Weights of a small GPT-style language model, trained from scratch on English Wikipedia.
Architecture: RMSNorm before each block, biases.
Each number is 500 + 25 x the weight over its row's rms, rounded and kept within 0 to 999. Layers, rows and columns count from 0. Numbers have three digits each. The size before them is the row's rms in percent of the matrix's.

# layer 11 MLP gate, 512x192, rms 0.0479, rows 477-511, columns 96-191
098:551481514472497510554512512444529497497506487536501534482538482512505512490509530483477492494513485478493480537492483459489547496466473493536513516495484469492465486477527502465533513516504484465514471419519473495472503484524491511513488499500465522442536497458463483516541495482513501503
102:506498548498529517475533502460511499514510505459496496468512532532494537527505464476522497443516489530483517478487521495530520482505518516471528522504544523484503479481511475516533510434498498479495451525470492481446514574489482502509521508479520542493433514484520526544486500488468486500
094:509516503446535526518493518483515477487501487485490521465504493561523521497493531519494433542531517484480518534511542520522486478495513534542496520526481507528467515494505486529467507516539505509503499499494501486442489511558492478494503480492449498517510507527489480520489476517507504554
097:466462522505463491476521541458489514482496454512496514474535493480496492544475509513469474510482498484533470545457475475506462512491480510519537537477503474440491494495481494535506490548520499543514500535485469504527500545441489467501493480494506484534520469489482537515507521474489499538
093:545511524509490491522520503462512552514527464522488491486479502499474531502492448522521461521508524498522515489504497520498538496542493475481487486512532498488491520511484497521538477531487516438489511513478473539509492513533496477485493508458492504492474513494539456481509536566512514451
098:454511517505510488491518469514541524484447509479471503469516504532498506486518493502531447469489494525466476496507491502467480551527450547497507498520463525479531510473502504508481527482529499448473457448544511476512478501496513541495467482478514508508494516510475482493498473525493498525
096:475450563490521486491516514460515492496492474513461492494466538493474494470502525526497469510490508489478546523519468551488502527470506532494484473512530504504457514504481469477516519472481516535514471493543506492530494502467523490475509467501524457503470514502504463532453496525533485535
101:477475483476540528511502500525521536529520519505494514490487461450521504517560469483512481486457503543515526529485514436528474529469510500508481500532508469482494479506475513438505492480487532516551546510512473509524526520496478484476532482487461519534460476493522491494506477487515516519
102:526491498476506488527537471470462480468485461491500508478492496484492527479526513484490495449544518471488515487500506472489496506526503525530518450510490508498493552496488453563482488490521489465521506480458479466475514498543522470510564510515488514528484479498500486480503474483467515522
099:494548534484451521493466585511497463457502495508509488511521502493485546519513477502447511493456508517507489528474544500458459486478490513512527479516495508467514496531521508529472478526497497504523510480472481492539497498507506537537481507489478491456467472485477506559441508491523494509
101:485497512452489500547485519485538510484471500528491505537510494482476518469512445560473474491426554486491476567454510486506495488496507514502482539532475508478500507496504495529498514484464500471484516486497483475494521483464464511521521512481516539485455467481503492505491500505525517521
104:472525510460500516478487538521492529448519518448499495462550469514496543525520518525513474465514489514545542534511501526509514483496508464503505486506453549496436494467490495456504479501472533479530532531526545493498487520501510530469475506464480484480488554485512458490468488495518486524
101:515519487453515509511483521484493530491519490463506514519485515486501541498509466553494527468556467502505489469518509481535521511437564472505488560513462461559479523465500486474498499508494464433478476540542519489497529500522525491485460483513499472495475515505541452491562474495525455522
106:508540521503490495507514486485536481520498502476520509493513452459522527559514485483491449497540476492514530476479488478476473507476494522451462517527488481489475485557486489498496541488539510486498514515495514551498502474547498484479491456502475536494523486476467457459539518486471502532
102:491485513500520524499475503495494521491440484486437500510481539429505463474498502497482524500483454485499473543507528523483467511507501485519489459522502471558532516479490483517498515453539443512440516483529480484534518520508484510472468525516512509503492534503527502487480457474519530483
093:514465503447470481465517494489511485472539492496495517497519462479511501503486514532532522512497488463530504481504538476458471470521485510548543534490488526470486459507504444493476468474496492502501493520481488497483514559489483477503481486532466505471522507481487519551572512475530503529
102:492501491446513507489490488531538525503520453477478540516491483501502483518497494508532488491476450469471478500548556500469540525509551480515482487496465540469500472507471501515529499496553520489543529502467493525492523520462501514528489526507494491487439507514490555498523498500493493510
101:509466518502463515494495490528510528446512495481511497526521498557458487509460529497520489466471496486513527541451491464499515499491496466480506502519500515468518547502521490551503476496491491517508533526489501473489528504553498483468503547475455504553503534495523510487516492515504494511
098:507489498473474504534459506465500496498504472511518484467427535535475520553516512534468469479474475552503475474494483509509517511509539452537480506459529520475503508458488561510521479487522507475470513507514484538493486507454530448508502487518511501530497539530490515467473497523493487486
100:520534525499511497500514513465491493479489569479482484432511550474502535493518476513549478475509474466489491480513501515523532497512502547483518514502513527508518483510472488502503500457491576520452495498435480493538511522459504485455528520496509512485468440512520475489521515532516496535
100:489467508490476490515502565480483513431495493515504510477495497496508507530513511479511491512507495485505544526450487536503488483510465501506517500495496510501514488463509474457505518548480476498499497576494476477488531538500466510487508463510503523497544491486501471499497487527536496493
104:499512454501502504516504515505507540507550524484524501501515527490517492514472524508535477474521454502534549476482484505484485495538520527487507485486484469474497529485496508546474503524462476507527526451429531534457544510511517538520485481534500490520511524464475496473495476476472488476
104:513481445476512519543508430501483539512505468505520515493502526561518503512501468486471501471512484511472487471479484468501562514524492453545469489506516514479478458521468506524502531502501560443504507507539543503509483534480501475498509530516477516528496535484537518446545458482523515507
102:465465510484522536558495558465471508513489512467499551482506494464495505493502554519486500560494534481535499523475483486530486501513533451497489449504472537486499473562438493504482494519477538491519471483519549508460484496508500493486504473474490500489499558512555483506540489538509528519
100:482474494488473491490476472502484455544433489499498474526515511504501483545546481517491477517485480514496467546552482536455471481488501542473477532534504539493538474508527497520480523510518522491507452483528516488487503480529528511508512523486524514504553563491501530501503474511522541479
101:511484500457531525493475494487449523469503450497505497463514465543517514524522486564538486450501461449482517503507494487479495490481530552526469506460488441497463513496495479483558500463484493508497485510522510452520529496478498450486458481473487502505479502493516479526474482525514523527
094:509477483487462505476511502525527514512543500517534476515509474478531522521530491427505487510497467516515483533488507494527539482474516502525513530475548496485488544478466504514481468494508490510469522488526457523514489519491503433486473508571520575510530489515515474521496463501488455525
094:521494542536428483524506482537467496496519515514491477527519469518508519516496532533467493524520462495508494470538512468551506488512508493482528512495505504457485463509480485502484508493526520516501523477501489502490469482480520525528507521496499516500476508515473524510488513509490486508
100:523524538494520516470482503487500497523535512532508522497470506491474522497497494535508496491535510550479449491534484518460541501486459503467458512453488503512457487508500528522518530519476520490509524535530487473554530512523523472518492529473526446529497494487457513507507483535492496450
095:461467535512524476483452468506486506512543553502484526523522498492489510469487509452510511474499500487458477466483509501524508474523497491520470519514511511503491516511492520478482522512510521497480536484478484468500519471482448480563480570512525474483503506495450548510500527540530488484
103:505520507451466534509503519494496511489501518537475501540540483501446486517505478494500474531478498501472471510545519508496506504512461473542542478460475441476517505474471476490494488458506496463463536467486491522486520506526502518518537505521564516495454486509521537478453523460516452531
102:523524473522497503489501460518484526509495498453474501493506537467470494517493537529506472493508495514492506477450458506503492521472469509516480503501482482498531470502473484505502520492555458517517505548483554483492512511510515536500467532551505480491518508525459478501487458526531487480
100:519512503462520502484474511493494523451572513496500485507520501470504497521491500529518480531457451473515497570473539522499508491481502498506516545526468486520458489542454502461467524503496521483476494500526511483472470508540498521543502487479503491511490524475511507459534498494503506479
101:510521506496468491521489481489477506522475469497515514473529554550535488555484449474508441515488529546485526479511541527501479459499493471513532492477511505475491469492508450522469460491488484492473469517517462471524487500499541525494510470520484489480485470510513575487531507539509536514
097:522520465470471467501457497505455518504472525459533514546507517511531483529518480506496483489452487481510501537527532499532457490538492503516495504505517526541561487483500516538495513488455499501501487493480482527540489507512501534508483486518530529480518482515493445489461515453502459529
# layer 11 MLP up, 512x192, rms 0.0479, rows 477-511, columns 96-191
098:538515543451484527505512498465507537517495512478479495446547501494558508452512458475534505485470464527474507500525490478501497511545522506503492461501492521497487520477485500520542518503539479521525518500515507529462448495491462451532508445494476439535474484516481499538522508513523496466
098:508500519461486550505489505503459481521487528530485503517466491475508509549481458479530492499479492483519538490501518488507464529532512490540482496507465480490530474479453470495502462482523549453471515501511528561502517496498517500491518552515487479461545458513485485502543518490518503497
097:501499514543486530467502463548499508511562493495474532508502534502467505517545492472522515543499508538502536478487462492488472530520498507516501522457489552443522487502543510504520478507500445469506513463516512492492554460518482485537495558518491523548517517502482503481458488484488507510
104:530507516510496511500515511481535476493536460515494493501489457507486476522464449485500523500448478496470523481499515498491485498517440558500484455503465477520454507450477511516522511460477492486471464516497462502506473481505530473508510521532526492485483475508510470510505510560552497462
096:452486474463512519548486519465522474489530485477488474502540521521517490507446470490536462457550480458492485487492530529489505531469491501498533470513525515490476499500510462518488536503492497450490513544518460494517535512492496431478524541517516490473479507480541498476514450531482501504
095:552461476519507497479489489500469484501458467470512517495456462511509477481504488482524535504490492501487482504586529521546504497543534501480483509511525476513499544521493488539527525519495551503547490469520524499524502497455474528515504540486514523544531515538482528507504483494468503495
096:526499523509456477501502492512509441514478523495515514476476519478454513464493527519520487471539489499553517445514467525489500502528521491469515495496499520492548493515525438528514488493517519529533502514511488519477545529504514492467473491523567533530462482520458491524490531483450480498
102:471511561508469509562475482499508533515511481508518520474514474475555497473520513497490481537449467536480507512480493514510476468481524508463454529493464522506496498543499500491522469491516522517458489524489504485540555462539510466479456502503503487493524493498555552456490482460468516511
105:506489525478497509510520471474491494509474506485462519502481548486463534520511483497524523494486473491507511515466499472506486473524513532502532486540499444489531507509546552526447497511487470557520510523491492513529449484483482509491508480509506542480539481496545453497552544498527472495
102:490478508503492502475491492513519552472507463502472513450499542471501508513480497519489486499492488522487534476500529551523542561481467499469530478508439464501510493538494530511490547534508488499483488513495488474501503511506551512491509470501523482505474486499494420495562504468484552476
101:542517512471505512476433472510491468498512485533487540515520521479464502480539505508504505461498465491509544473514467531488488512459477523498477513503504477504567503495479499550492523498495480467532495502475520455488488470521476486527493425501506519496495467490501474505465507518497498507
103:499501491477486512494521516487497516475494493469526549499502511523487536517532492517512522482482547518504463437468456495551462551489496496492494482506498490493487525569526524543483474485474504500463509461488527465482484490497479489532470428512525490509502496471512506503513512491504466519
099:483520542451495502517511517494528507489474511549498468517511510502544506498477459510458520490529518526526508528481526510497495495506462480497531486500491470539497490518506458518517498491503481526485476501474539495490472507466525511494506482522516474480533454547470462476474484488526487458
107:526526465529500501498474528523514553460473497472504460539485490477473519510486537491489496498498496518531472479498493435506545511496496495464519514503508470533486490505498553507498474515502527492540520465511484506497517515497455471478492482473553478486464527501499500573481488523494517523
099:484532532505466466545513506492492506496520490540485470539507509476513518464534481497498514520489489499460504532485485485504463537592458487511535509523516508491491468496491485464493512476503523483496548551504484484528497490481483516514538492525488456528496521456503488517488476456497463555
101:493482467470523528471500510484441499532529498473499505486514487493503525504459527456509465530521456528511543517468502483501503532474526518485489488512503542538524456549509456510507468516541510501534490486503538545499562500510497483516510522472512514496560494474511516506535508495533535502
101:497485463499471471516505465527528527510465519469513527473516500480453509488455480546512536473495501450522508501460534528530498467522540525516470469475566478469476494490512511522456477514514490510482486453475508544498481489489512477507485520510472525521504485524527501487498502496496478442
099:492504529539481464529504493488496495488533505498491472451488529514535488515469483438467533488471519469482496526473474499511527492527462510504515513518473525506497499485517554514477544512525485482501460508494483482512480518500526537477541488503469533513508449474452474476464507481525537494
100:516499479504510489533504489505515505532484501530524540461509512492475454498489524502451489507519487527513484532498476499500495482512510484495494537543565546504518514534535507509487526519519524512516491512472519528506493546511507517463515452515536508502538544513550493454516483496518448480
100:486517473485548528493462520493516494494526474477508471512475492462502511526545501518511509487485494503469486473534473539455538467485505453448454498502510518524482515516509496521544450501516518500476482517529503490500518460524456491474490522525525507504504457474518522461523440467490487501
103:446480435528470504475532544514528525486544514494521496532520500465502484508533521478544512523486520532517501506520470531501478485523473524540557510536499517546499528524543517495464498477473540510518517514485454535490518508502542446523505488433496549530531520489528483540491509474481498526
100:540479451452511540463555477488488462485516520487515505479473473535481465485506507500520468467502511501474525462511468513508481530436469533521483484509468508516488466527515483498532525507456481495505514478540506510462480484516531484476477535524486489447514525518517503541487494510513507445
098:500471520517519470514461473529519453478506502515513475473516511486506473494451524577497493520513476490490499485480493488509468487507484533470531451478524488465498489489456543526494521528516496522480432559470470501486498467490515480469488509532525524522532488512490483480513538494477518496
099:517445530476484497520491482460502537472459478467491494517500512507520468510510481488519504520503564479520490517464468485457480465562488540495481483520488507499535515536532499498508498468503474470488497494474512525477507500527517491488507487525444533521522507516488501496540494511491464521
104:487516526505470493523519467498493518469492484515487540469510500483505542501533500469485486500478506502490506505501457492505480509477468522527500453520523454555517470518504524494482464495531543543502536530498506464517515515555532502456507505483465519505512495476505543500484526512472516547
108:487530474485460514515504492484535543506470521485529493481501470469495506493484491486514538531496435471530491508501511493555465461473557483491525469493535519561485445514507468509478492494472558473528487492485470563567503503473504498499495502511537534515478521529525484532509544494481500512
100:545525536527519488477497509521519519472506480542490454489481495487465499507512477516504426469508456516520535470485480493512547466469465491532501510501523436491468492503477437469505490464511529492509501512522490525504486490510515526498475510491496503501485468474475491553511525493496483478
097:497448478510507437485523487500484542508509543536491488474533492494527512524514504468465513528508541476519516449523485486498516469495448482462492495457499497513536476538534503510494521506463512491468534494503489470489541498445486522473535517463514550514582438470505485456509510500520517509
094:517559519485462530503509453491473498470526553519535516480539483502477505513488540483479520538500513494528495495527459484458515504495487518539517475517546509569488530485527498520490498541525485533506519515504513527515546527480487514516540487559509456491495496487504496473484461482543472500
093:503494535529517542496529467476548527484510500548544500519503532533544505498529527477489510489554480529510475520544488507527521447539514452504478499527476485489463502514543467470475506504543531479469507499502477583463448480533544494473480517492508511534464517524517484515498495502525461541
104:497506463479509487478557508515576471485512471505458530491505531550481513505495501523522526525508542490487512442505493529487475490538496499489482509464459503528524511488479506535497493501466520520505453545497502492524498547488518511536485518527488497555508483479451499515478500503501524525
097:486475501502526506497522496454528495501532487508478484504505536485463480486503497535535455528502535564512552535479491558540504510487531470482529500516477490502478507538523462517500479524497479519494515504510496497511523478512465536532531512470491510514530510481480501510515482485511526456
104:494525456475501468468505495518516489473461465478500537504482550498495515504475491524479511495469492483511487446491446527514495528497521498491506520496535469527466519475560489488557550509499475492517466515501529486532548517503515484504456489517473505506471475532496469490522499495486518461
102:506509486508507513484483463478522506488546495506458525499503499520515559508542491437476439490488511553547543472488481505507484486509542511514489531491516464535474513454489533516504520509523505538527520537480502446453556472518464522493537510558491493510465530469490498510517497486482511519
103:533511450472495483476504523504484467510556473517494506480517483504499498504504511528489469499470481489511508451500483537475483485512498459511488487532483500514510489553511492491516440466511508522505492538487457521501516451524529475507471527519488465453509506465526465517524527500534512478
# layer 11 MLP down (transposed), 512x192, rms 0.0345, rows 477-511, columns 96-191
103:481460484490487499480501500489498457492512505495489504493493507538492496518528493485498488513494510585520526487437517473480501449507497478503463486535502494475487526498497506463515468501500515527536496458487493509502394539494480485526491509512477495473494517464508509479495547488508537469
095:489474530521469474488491505481508534479463492488490527476476484450506519498544507506504562501464476509505505470478547490559494489512495489463483502526477458483502534501474487487556543498473507534490484517482484514496451474502517482533528498479530532445551509473493527464493513533492461502
084:521459503580434540460482542478512527460515495524455513502543505506504468462547520528516502475483489474470516498489521488510531484504425518518480521499504540479506466503499500433503536530483516473514539500499500558534502509486515528476545503459541465473469487491490539519496478498473530518
103:489477518510539521509484537522486484543541442492514504506479519508500504518508463501486535496487520463501488494536539494499494507517528533485426522486465519519503489514493520508475502479489535488535513478511491507470491499495481519485490518507507554534504445479531527488474525470488531520
098:487480458515491517504510488465510502512510491494501508495525471486475464490422511499517509522518511487497486534520500507544490476434514528467495493529515473551509548445518540475508490493495475480453526529514507508468475473511475492464515503510484534490513476434512502503452484450519504506
100:510491450484524497502495548489504518528495482529512493508496506484470489482470503460487516490527504510459473546485482439529509536477496463464456516469504505539519484493477430488511514538489539510496494514530499468455551515481518520472496545534487489483472501533492490502505537496465473491
098:503522453520503525465502514507522460508511406496515502508514507527517506497480470492506507514494464476483540457483520476490510473531498505515503459550531517522511515484489533503487519484484479539507522495533465536520478512465495522501483521501440467533485513421472494474479505526470494530
102:525490481467504446508506492439489475502510491509502460550493489513502476523456499551460523523512459506462520506469528480510495442510525488469502472475464523482498522499512504507529519451491515484507477493479454490471480492482460496490492516480493518511524510511506488513507530501524518454
103:534494534516487501517475492523515531479516522468509546529529460523492512490512452472491498498488480488509492514557505469474513499535498479499496506513481537477517490513527500495528544505499460475448547503500480568457560458509492449510464491459484463477503504469523480495496503499497495481
102:522527508502497508505508522461514500460539481499487493458503490481478501514510466491526480516482482519485501487531512546549517498553473497510473488494493512511459519514503510469548519554523453514511546517443502521497486453516482538521500510422548559513564500466522479506495486508484528482
102:476474543501499454529439516503521508495518497460504515494507504505519509506498507482443550507457501498544511517484515504488494519499536478462490501455474500493482478510543508506493481521488490506470497503506481475506478481504548484473520506501505457503532481515476482505492472496509529509
105:475498529509535513488496485486418464452487488510465479466490519458496466569475483492451495512483482452491519494486498469500529525495548493460505479510500487516506517483484548491527545518542498500525528499495492473493527482491489468473517525516492496477511505538504490492492454489457503468
101:523466504528495502493514486488507520496541489491501481497499526538503499501514486489491510518495505508480504497497449545559524528478509489516457510510486500511520485495454515506502531494519485505546501481487489479485539467484489538547517473491513513513448505483540504477509486476476435490
106:500514548474502502462473510500463522511505516509497478487485468497481474498465483498526529551482498488509499516501478479465479506509535457572520507455511499500486503515489491525494462512514530493493483486522482492468566492489465521456524506527506439515492486447498514518465482492477488520
099:489478483495499490489456527518530511521487548528509481503501526467492514489476471526490492534488530507482487540543496548532496473487485521494461466475478536548514503509491510547484529529505540459486515487491508504438492492513496487505492480477506525468514510454515495505500487532502511563
099:521498527440477474423491487518523497505489526504477476453482505510536489501488486500503529481528464484565500494483510511558478463526497505526505473493501491537480485464528464510488500539470505456494502508482509477459512507504509507483458482482502497468501515433518509509524515537481492483
097:493544460514474499488498476504488499490507484483549486498550477496499492471468504483541496478510497519546535529522504493527492532492464506474504502511482495546460498460502477454498458469508497564525550555485495522469485510486462486507529496482468487543510479504470529520527545506495475500
097:499481530496498472484457478453485527547509478500495498499498461472492485469469492502527499526510491492463489505491492461455542487483470508508504503495530514505465505485454480525511541481467522492472528476499514481504484463478523487516463479506560481442523486502526477456505494528504492493
091:475526477494523488486504562473488514554543525488492512519505495502527535479521513532464495478484526477475511496509524465540512467503483538507467461536518498480480471498527473531526502491534500504513538520510473485491482502490499496475482497507461518461516508542521493517460528489493492476
104:474539481511444517487495523518497516475461502508508499484509527548483505526486496468517476477505492451489474479517448515518487499494531501516471500437527480480482492532499524491566490509509529471478521476466527517492491486463497483506498516527498486494481519488531524503518495499503510429
100:538529544455509496507445441573466492490526519504514506458515490486524495517487460541492502486462474482530495472464521500474485517503470505476546499499519438526498484452557527481514488476468512503512504491506518462527498524504494444490473484499481499484491482477506462499481478474504484534
101:466496554519524507556484473491517544480488482526460478498492493503511514527515520512498467483489525469497515523476527505502509475524511494479523491495485536525484514491508502496431507524518505517512513487518472441506445541493475516505542517495499530484507513521510471475546562467474482520
102:446524480551467491491526479534520497506512516460510472507513507505495501496474516499544514491539505532493471495513483556513485522477474495503511465499443526519493485531507485493529516565506521526512518513491493513495572478512481478449541471494465518486489521466509550479465484480501501507
099:475514520511512486468500550545484478515517516517516484448435486524481512486479501491471457538455451510488505459480549512527504495512527526479487464532504485455526510515480515496462479471531501495544525506501525489478507478481556469493515497536519487527464467534543483525488526512470491548
102:532530469486465494485505517510522512501497502523504503507522472505489543525504506472526459503512474475525492534500518526509510491505482471458480510521525510469529526499522509477496484484470482528477481496497497494504462491514496489482524502489506517499563490449518512547523510507501484509
106:493547503520494515489509504506500513509516461511549518474495518501469503526475473492505514513569491516557517519483517480478537472450475540546502446485501503504495520515511536555466534541508512544515474507467502474507468525499500464492515498512563551497588491494482466514463503524509515462
095:492502447543486497528511490468485527501538503497506467553499504472488502482470461480539530492531539510463482489463508493483533506500477457538493532515491490510535499476527505479500442500503517498436534508493530483518498441509518501515513534517478483527495487426481492526502517426515501521
101:491513503453520526484494473519519496474524515490532553520508500495510486510473507505496444523498514482524503501517485497459504517470492507493517492493538510516526459473500461496538494489460492518480500543506537490489541526530481511438491511539516495504434491464496545517499498495494502500
094:520521496471493522490510453480479539515503486513491517458470462522475453485473510537486479499493498539467520483551484495514429526548552523517543482466494464460483525483512503514497506485507486462544492503502505463471467516485483540544482509539495478493532487471508515516538528497484460493
091:540499508550500507524507501506514541467439498508483530506531510519516488468490527468503500531481489468477520513463529549484460503481497546469500478491515507495526513487484501489469482507507485461473515483469510509532516480481508525445502507471505478468485510526522501484438547479465503482
104:527499523547462466492478499451437499490475484490467489491442514462494471498452487517513482519450517523519500511464473487494499458506510517494505514491481534514537510535485517501540546517517514509545514493507507449491467491445508501490473542509527469505509504462492536487493488555493520474
097:544485520503482468526492473515468457530467540540509509496508526490473476508505465503473503469472490505439510486505521529455475499517488475512510481507544476498491529504472524513453522533487505514573458482519519521539496518488562457497521512530510484505526474536460500522494520516495484464
108:484498502502519527510513493525534513496524533529479457531491508508504512497500519517421476530512555515495500560513523497484471500479502510527516501474460511488491488512498543495481535454500491464532509511472510495432456525493506483531521535496525471521516490507499503495518514520542498503
105:499503511558544474470479464465517522499456480489470487558506480480465534503459506473469523479442461474477496483487517505480500437504490456469483528489513482488521468492485496498501492506504508543539475504504507477464474505536455505507547509503541513500499497547490480490498506497482500537
102:501503512529502492499445451539481459486485490474495495526511468500488471527510514481527486480480502515481485501530483481491497468474483533502531477538537479534519540494511522463488517491568530492503521515539481504465487485536540504515505472502447516529472466554451536517469499482470518491